Part of a small language model's weights.
Training: a variant of Muon for these matrices, 113M tokens, 6916 steps.
Each number is 128 + 24 x the weight over its row's rms, rounded and kept within 0 to 255. Layers, rows and columns count from 0. Numbers have three digits each. The size before them is the row's rms in percent of the matrix's.

# layer 5 attention output (transposed), 96x96, rms 0.207, rows 58-63, columns 0-95
099:136116132096099112126100127127157088112118118139122131151192109101118124115142148131132141133122131109156142131149127111094108170153083125034157144125150162146108167147133130152125160120157158140116151100110121140081077120074148142146127104118140154167100117121133121106129148138147122145
103:144138196126147134149120160193099132102110141135121144106113118116045129124132119127126161108112121091108126145094113113120149135114109135136132137087132149102206099133130122157099146109117148124165131121142140093162128117133135109162170145141105106134122114143120145110154142104079126114
095:121132138123134128136102176151126120155157138087106080129099136140187173123134101143107146099139120120152136134112123161132129108102126123128095092138127120133153140134123140095098139147146161112120104114147109132137077175137135137124094122090160194128122089178146075125123162110142136089
103:069120137175112134110135113158138108189136130157112123147114152149136114128097153116152122109141167099104072112098101142088097155171139091111178142144123147115162101144117144104108117080117100143154131146122145124122135152118102138147159142116103156175125125117139121153105103110125147101
102:138101091147121147133102145109108118134123103132129097133078165131132119123110101110131130158120151104111158156151114135080135141154121098129162120114172103134096105144111102184101160163155078097162119128137128146167099132178117119129142130104157128134113151177176112126141128142082121106
113:116154178133149154125100115096140117140145111095112138108114143107123188105115134110141141139118123113123131122179111134093155122107087153177143118098134143162179151094153160142122140136120105099100173161136114157143132092090064156116141139095105146128118113131098129154130103152103121129
# layer 5 attention value, 96x96, rms 0.121, rows 59-63, columns 0-95
098:117128094104157145123170089116157125088122086156133112121137137121159128117131140142115113133142140123159135116132185147122132116127118121156131147155110122146147154091138117121121119111095111141103121103108175206102146130155091173095129105137129145171118090086151077142129105130176132113
093:135129138122099140097134107175115084093126158092109135144132126118135121119112142098156146162078140124108155132101125125081126115123141138115116125126166152115106127134125053115161167130121105130130112142137147157139085131125117139115126161192159107074066140114134103122151136166139135142
103:169163133104116178129127131130122164104126105140135117158110147176124125130102097120126137131137112142149116091170100092143103116109161151156110132156120112113119134146131170178111113105078150173081092137146116116140118120165112139121118080137137142098111144118113106098172141140074151145
098:099121192094167134114145127138123108167153176129094138118153130161116116112136121099120147126134116137115138104149109120156146082083113150128136123149152097097075151130130168142129085140132095135140155130111156125125181104128144134132070110148106161108100098103153138172138142117131153138
112:133128086102120144118137105186121128135132099110162090126147168115124096155138164080118147128077121087121156118113127123142102136139135112103109134175140125143131111137117151164127123092127138139089164113132174119109097158151149125187092146100143167126146121117144150154129152086127101093
# layer 5 attention query, 96x96, rms 0.121, rows 64-92, columns 0-95
099:143154122120098091105119111097175141091097145122127144129141109082118168069115124113134121149104086118132194140163144139146162139128130134093081139139117159157129129093132140134137152166162131113121150118121123116089122129156157152155081166100106143117091143113133140121105147117161150122
096:125121151166096100139173104112101130111152150118119103143161119120125117103102099171134113122128117134138149132166145157106145142138148138114115129106132088084101095148146127090148116056104156157094128098097146143127121176150164117111134139117139125087147163126148124110133156185157144100
087:165151126145171136147140151115144155146142147108137144100116124126137153124131145122137124112106109187156115174132076153065169114122120112129105183129114105097119120137130073110142113125094144148144122158127084117100112098137112144091116114128119114117168101160170101171154125104128139127
088:148117124184125140113160109117087188136118148149113093097153150117131143117121129130159091109159129108122135103150070112155120131136168105130133151134167110171127096140150118141142089116149134109133100119110111162110124164155158109114078160103084130135121137122099169164104117100115124133
074:203106074122135108154170111133101119117139112105111116085141110121126099164139119162161130110137129153136130165153146112142087106150132121122159104140146155098098165135139137122141107091139097124158111138124121114142136156159133112123132182146113117113128131131127157174109159157099192119
096:114131120102146127149152113090130115091100164121131130106086151155125111113175136106147129149105135128152097133125107159164155140107157133170091116162132128156112149108145154096170104111148143119170120118135085120098124098181126110101149113115109133060164140107119145090114100119133151153
093:124138146078113103094149131165131113133142129096096160101073121090114083150116112150144121176164139133158137148099123151149130110129114116165130097150095142124130147130111137111140100075158169118097111130144113129148158083142132114146108166178155115084137120100094111128107136136127133155
090:126135148088126130171161155132120077170087145143138093127118101103150146136150147145088133142141123147112114129097123095121100196123113078094140117133152093161120128098139175137120126155110122148133120119124149064117159148114110123144128166147154182124133125155128111122121113130129136084
074:144112182123118120099121156114120127140123145098101091131117130147096114107108119127113172088121148127117112155147103110138136191089128121169137162100136166130156119100138127155092131141135137144105071109114126153140162100121153132156141115114131157128099144108097154161155174161091120176
084:162123129123130085101151152131151126099143107100154146062176153128126086083125143130101141124138117147141096160083107128146103157119160121148112144121148126118139099131098104158141149099144175145131122129149141094074135153096155075091131154126120152144147125145149134138138108102117101099
086:112146087138123144154146110173133129129123079104098102151083165132157155169119137129125139081098142139117145125110143131136133158090140141101177113149092103150092119126108140121140158146136133139129109144151142134144127167126121163086112091122136189149096118151129166117113116156129181092
083:138101145115166150136098109116111159128113161135127158140183159074101102095123098143126095116093106156127153137153110148094125134165140107139117079136144113096168163145107128181111113125094130127149128144088129141167116105150125162137131087149143150147093100092131154116140123102107136144
096:086166116125112121164179095132124145116114121141117123156119125149166096127111157112129103109131131131148101114156110157098101132144175110113111181086126171140131148126157119136080147098093135148149111177132150140177136096126093124109153122138114105119106172120118146120118102104168098152
144:117158122120119089147122157154110147107151106154116146094136103093137072125115144144116107103134170106162141141145124149127161144111123126140088123154157135149122135158119160119107111122147144138147109123077128166132121096150133100114145098160119093072177135084139094101101099121173127167
091:171130111103096117108135139144157130158117097117143124134143146126179117174104125117095161140183104127090123131180116102143124146104136129088135099130129128114142096109127129136111106123169121170127137070151127076143103151122120160145142122142193159138135160112109155160138101139125099130
128:115118113091122109159095167168067123134144130137126127111122139115127111100099127162142113136161137115137138103139106140120127149112144107134102119137162150122101108166124130161123156112144130166169112164075131178138117089163146128105107099113091074094118163088125149118119133171155116155
083:147124149129129139138097091106128159123142126134168175147115127099137093080122118095146139114129099165131133144149140122193134136114088131104109144141118183111145147114141131129133149165138124089102127157105146124150147127181138147086119066096148147123081087149119151132116121091121128107
079:130164108155147081134138125116141179117117168183121114131091095094133116165126136098124151095138107112131100149208112149097147148107127092131124122139095138117145119155114127145103145079107145166112085156142159128135150149140090091146126138136112137147113122119115133106125148089134162126
085:176158125152124167116159127095112134132138099133131103172098160133158146142147142099160166107131128075158139078181113114138150137112118097140168093138124112116149126103112088150130154158129162119129179127166123089123092079159121145086129114130118128124128108111128136126133115158109136109
087:136115121121111068106120133118081162130143134143106144131123124096144149085109110138125151116152131084188107138115144144158128133173143119162116116164114098102136117138107133113134140124155102135137069176115116152098086174154131136101119120143112079151152133111113117168092136127161140159
081:119115117125113087148099098125105127134097131086163106116107091182116138089120155156095101177127125138146131113144139124161101121104113134174107079072153147131114117150142121140157105118126135117188130119119089125121148105143128137137145141100160092108166126089098130141145164127144158109
092:155095095139134147144150154137098085120127113105098146103107141099115149140114124126145189108161140087115118119109153060112127138130128156149131169129131129133174116091096179120118153206085108162121140128106118136139130118091102121156149143120136137125120167121126122147133117130134159142
102:149133153110140162168150109096102130137100155125136115159159142097146115156124135098118126106150107152148095150103079143072116134147112099154162108134121138105100080126108154090120103159117140122142120138126122105107129133120095166126102107096109137094171153132177106171159174122133129105
099:153121108153166133147090125126123178085112108123144179134146121093147102114149110072141142140136089116109147146091140083149127113141101172123127136097134127122111101105108147107142161155113128120127152148121157090128147105117123126137112095138139102139086155150174168167153136107178141130
084:123110127144118153152171150127116077143148103122105140105097125152145142128092148167126122110166151117126108128088172127100140115133118117150118125151156088142141152131128163134169145167102116117123113140097085117079086106116188119100142134109148097122131093082130114123137157161092148159
087:119111108139126112126145138133095129113121143141130133169159146119132164130181122127113127123136108122150147145141100139169119143107147073057150085097108121129114083112099099164153163103144111109152151123133120123183133118126128152112071152151146106130077152132133136119129110154166104165
093:153099112122144134145107123123123167195057078108112117133139126169152121135167139140103126134124104157122118105151169132126157118150087141111133109117107159127158135087114081126178114148143127107121144100129108117127117143094091115105120089185165147143121156112128099133135142111136137123
096:149121087151088102126126142133137154115173150127110166086076101136138107137093134156105160107105137191102122103100118087114161101131111148197129148164117125123097120131104166124139115135125158136146135145124126130147132121084114128111122110131149161141096126137097094091127159128118147163
090:148169104128093109135112174176165160149145066135109132078163126134092131111085133137104142116137135110130135136108112127122146101100086153106138142106151114132154168155111167105108128156153076171112129105112115134139164114141162143109121139119113124126110122107128070105113108155131141123
# layer 5 attention key, 96x96, rms 0.121, rows 64-91, columns 0-95
095:125154125141129129157164107082076131125108080131153101154114158113135122116127136146127136106117154129112108094111150114136191129160155135122127114170103061109143108130084104146139155122130117110133102134164124141089134128126107112090106094131143143137150163138124111163130122175118189150
091:135106152105107108097129107110089163080159145134142106135174159136106097132117135176136108180119115138148110177128108165139104152156131106112142145122113152130146102149119113104132126108091127132121075157104136178151143130124122115125089162126122121150126173168141111155112110124126100184
089:104191125146117094099117112105120177126120099145107162147109125141131145138154103109121123156112113140105135133143114159131156125129105170167136163101132126151097106127128118094125115140112130097122149182177130137059090138106102140125076095113086135108149098133132155113092109110148132123
099:119117111103135146119116127117081086111133140115160090128175129144083130166117122157117116138151140166186139130116117137138087177128147132107147127137160127115098081138098150103146126123104130098167119127144153139175134155168160124119138181164095087119105133109131107114127119161150110102
105:123134170107098127098161095113140135156123141124130119137151146134138097131132081153142098148149139122105100127113166145093115108165147163158183100090161123082144117128146146131119105090069135116104104101137143143132183168091147147130121146134166148106086134139130159147143111139123103136
089:168102122117164072136136117107134158109124108094117096127075120125165144122109092140125141076107169122148120134117147123129143116133089115171138140122134127120092136153136180103106105156139128096156087132160134153083152130162151151100136152096127117124161118129123130120118127090118195126
094:092111148128170139107097134107121116153122112081132177159136108129095143094141142168109114135188138128139098139114099126154088127106100086155117167112158144112108130142136144142119103152154155138141171111105133096145103075116097147157173146134114128154158106119146124136144114125152094157
099:192147137118132133131110143151124120102123142118106160126110101136102126122129150099084107165133153136160120145135115131152135113160157150133175061113111097146182122132137152119149145091117132086114135142098185131138124151118129176132154115107105109114145098097086110156142156090104130149
107:154112145079107151097155106142150103136089104137124149122113133148117102122097143114121166135137140096101157126136106109124153140151108130146125139137108109147132164149120173123131134126080122127087120118106133114080126086165117189125136141163158170156137121146055095134116118099087112139
100:103117147160139131123173145140094123129147157132119132193169112092101103141103129154070129121147125134119095111136122103102127136067116074119136172127126152164093109116087147161116129117160151158085126112114161172129121132125149129141117170134114132098133141077143119131139135126124143140
091:125118070144105116156161087151093127137140117156084089111141130146181142137145127135137125102099152105088135151130131114127100127130154096158158127141109126102106119135147159121136115132142100140143119143097150146134101175157110149127139110089099158120140115145153145162081167171112142070
081:128129131185143110133158137097119118103111153096130136113120081162111107094130117090098124134128144176133093117152143167099147123143134137094168165118136102132201126132153127111107119157095125110104193110117118145097163111140145142133141138123134137133099118143131099157111107139089107173
087:114142143147149131144129094105164091129104118146140144123136126165124176112149146117075139106115121137084149105118117134067112136085101141151136110127114136128152152116147132141122134100139108163144138116085085143133113131103150092149112156172120095162128195112130114119118128094077102164
083:111160148125121122111129126170098125127136124123210104112097115114142137154105091144127156093137124113106113100107120126151154143140133131159092116140138130146112148128132080096120104167088157158132144113083145147116114138104134140116129075109115177195138142139146114124114138125087150085
098:157103141118129132132120168162115149110093111146132091103089047155095140125122162123169157149112176137074115170131133125164108116137101128096127101120127130132170141137129119144170131093095125113176127127117136137124145105114136161142132077149142141112119110164106120132153155140140136107
102:111094113106104133143116156124129153126125121170060133131134124110123089130149161162127109146130146142124128165170093115132099115120153125121112119135112105125124118161156147156146113092177110097126135166140130141151116123126127106118069139145119092096121081083097119118135117124211128150
097:120149125110150126139119163142092091124118136149133108128165135118109149118173127102094131140154048108164131132130117125133109116113121108133169081163144135134092161146149149155137164156119091155163119115084121123136099127161108129118138182141077153093124139109130161146114094119156136112
090:127121110117154108127143134107127158077123116155124138178093169134103159087106118128151101123111149161129091147131150157102104136128107130141113152147117136091116096122133104167094131132109100137175135138134160087117105113158106178105102130164089130173102160159159106129144085122136119108
088:128106096097102143156162136122135159138102126129110128141118120113121149123138160113112113064117120102126122121091148159153135138122147146128173103128128110113136135137147118093144131186162102119134098102113133159107088148115129193069107126134124159159114115176103159111085115137133131181
091:150079081110129106123154128136109144126113107163082153129117138138126133135103078180130137098112147131166128135102109128147138146130186135125115142151158146122095069139076146113150093090166122149134163105132128118151113154144138149126125162121128151099158126122172159089135146118098132120
090:128106121127148147130143136155151124148103127086151145163185132119126140156120141124186117158143127172116094143099170126134136095106169152136129141140144140088135154081150145130106098158114128093108100085111133064179106139132114153122099140128105169125105130144157121137116114135132085133
100:143146121108158092148072129135095125157165128076101122133131161085139116114157184108133112113169106129118080159128120153124143129143097150089130103113117141109140119106157172136142119130118133125145134099082144146115098078141143151110137116163099095120137121128171150114091116165147144140
098:146093115121132124151136185128125122111114157114098100089153104122126167118166142152122096145110096113139112122121105168099111176115091137093112107119154088157123094127114112142105117101114152144195146130141159121165140183130085112151122096134127115121156151138113109116113156151162116110
094:146108112127104139110119129113146160125152100135104148174099128139142130095113090130140160127086139129110150156136161099110132178155110115143116122127129121195118129111178129145137105150124181089073147115147125150143083150175103151112106100123135177122085145124124130125129114137107165136
106:139152088081147097086081151162106142117172125127108130128092131116118086124151149099103148123123118131160153148114117144166132154109119138125083130158150152136129155131117129134115121122166130134174179132131154115135108125136112137137173102123081108125155147140152102117104175099166164090
107:139110118166115166156127096088144129131108148122172129118148152125122127158116141151190140139139102148107140109168099087109089132083123136090147091119095141152092114151141120136073110092128110130143143109103134085127110125132113158157129134096119140162140166105129188130136115153113104112
081:097138091119118120149120124102123105070166113122103119145089122111140120101141104115164147125156145136200109118150113126119096177154123170141110123123117166122130138113138076094141090130117143087111129146107122129130175138130134126147073169124128157110170121173141124105124118139151156114
106:103142116119107139093147091118126154130109143130142114152116104144156128125128120114139167132098103150094132136125066100102149137123098124126078115121106125118080125126152115131145128167121122112087128140163120133140105164120127145124120099127187153159156194144167132136118137159069177102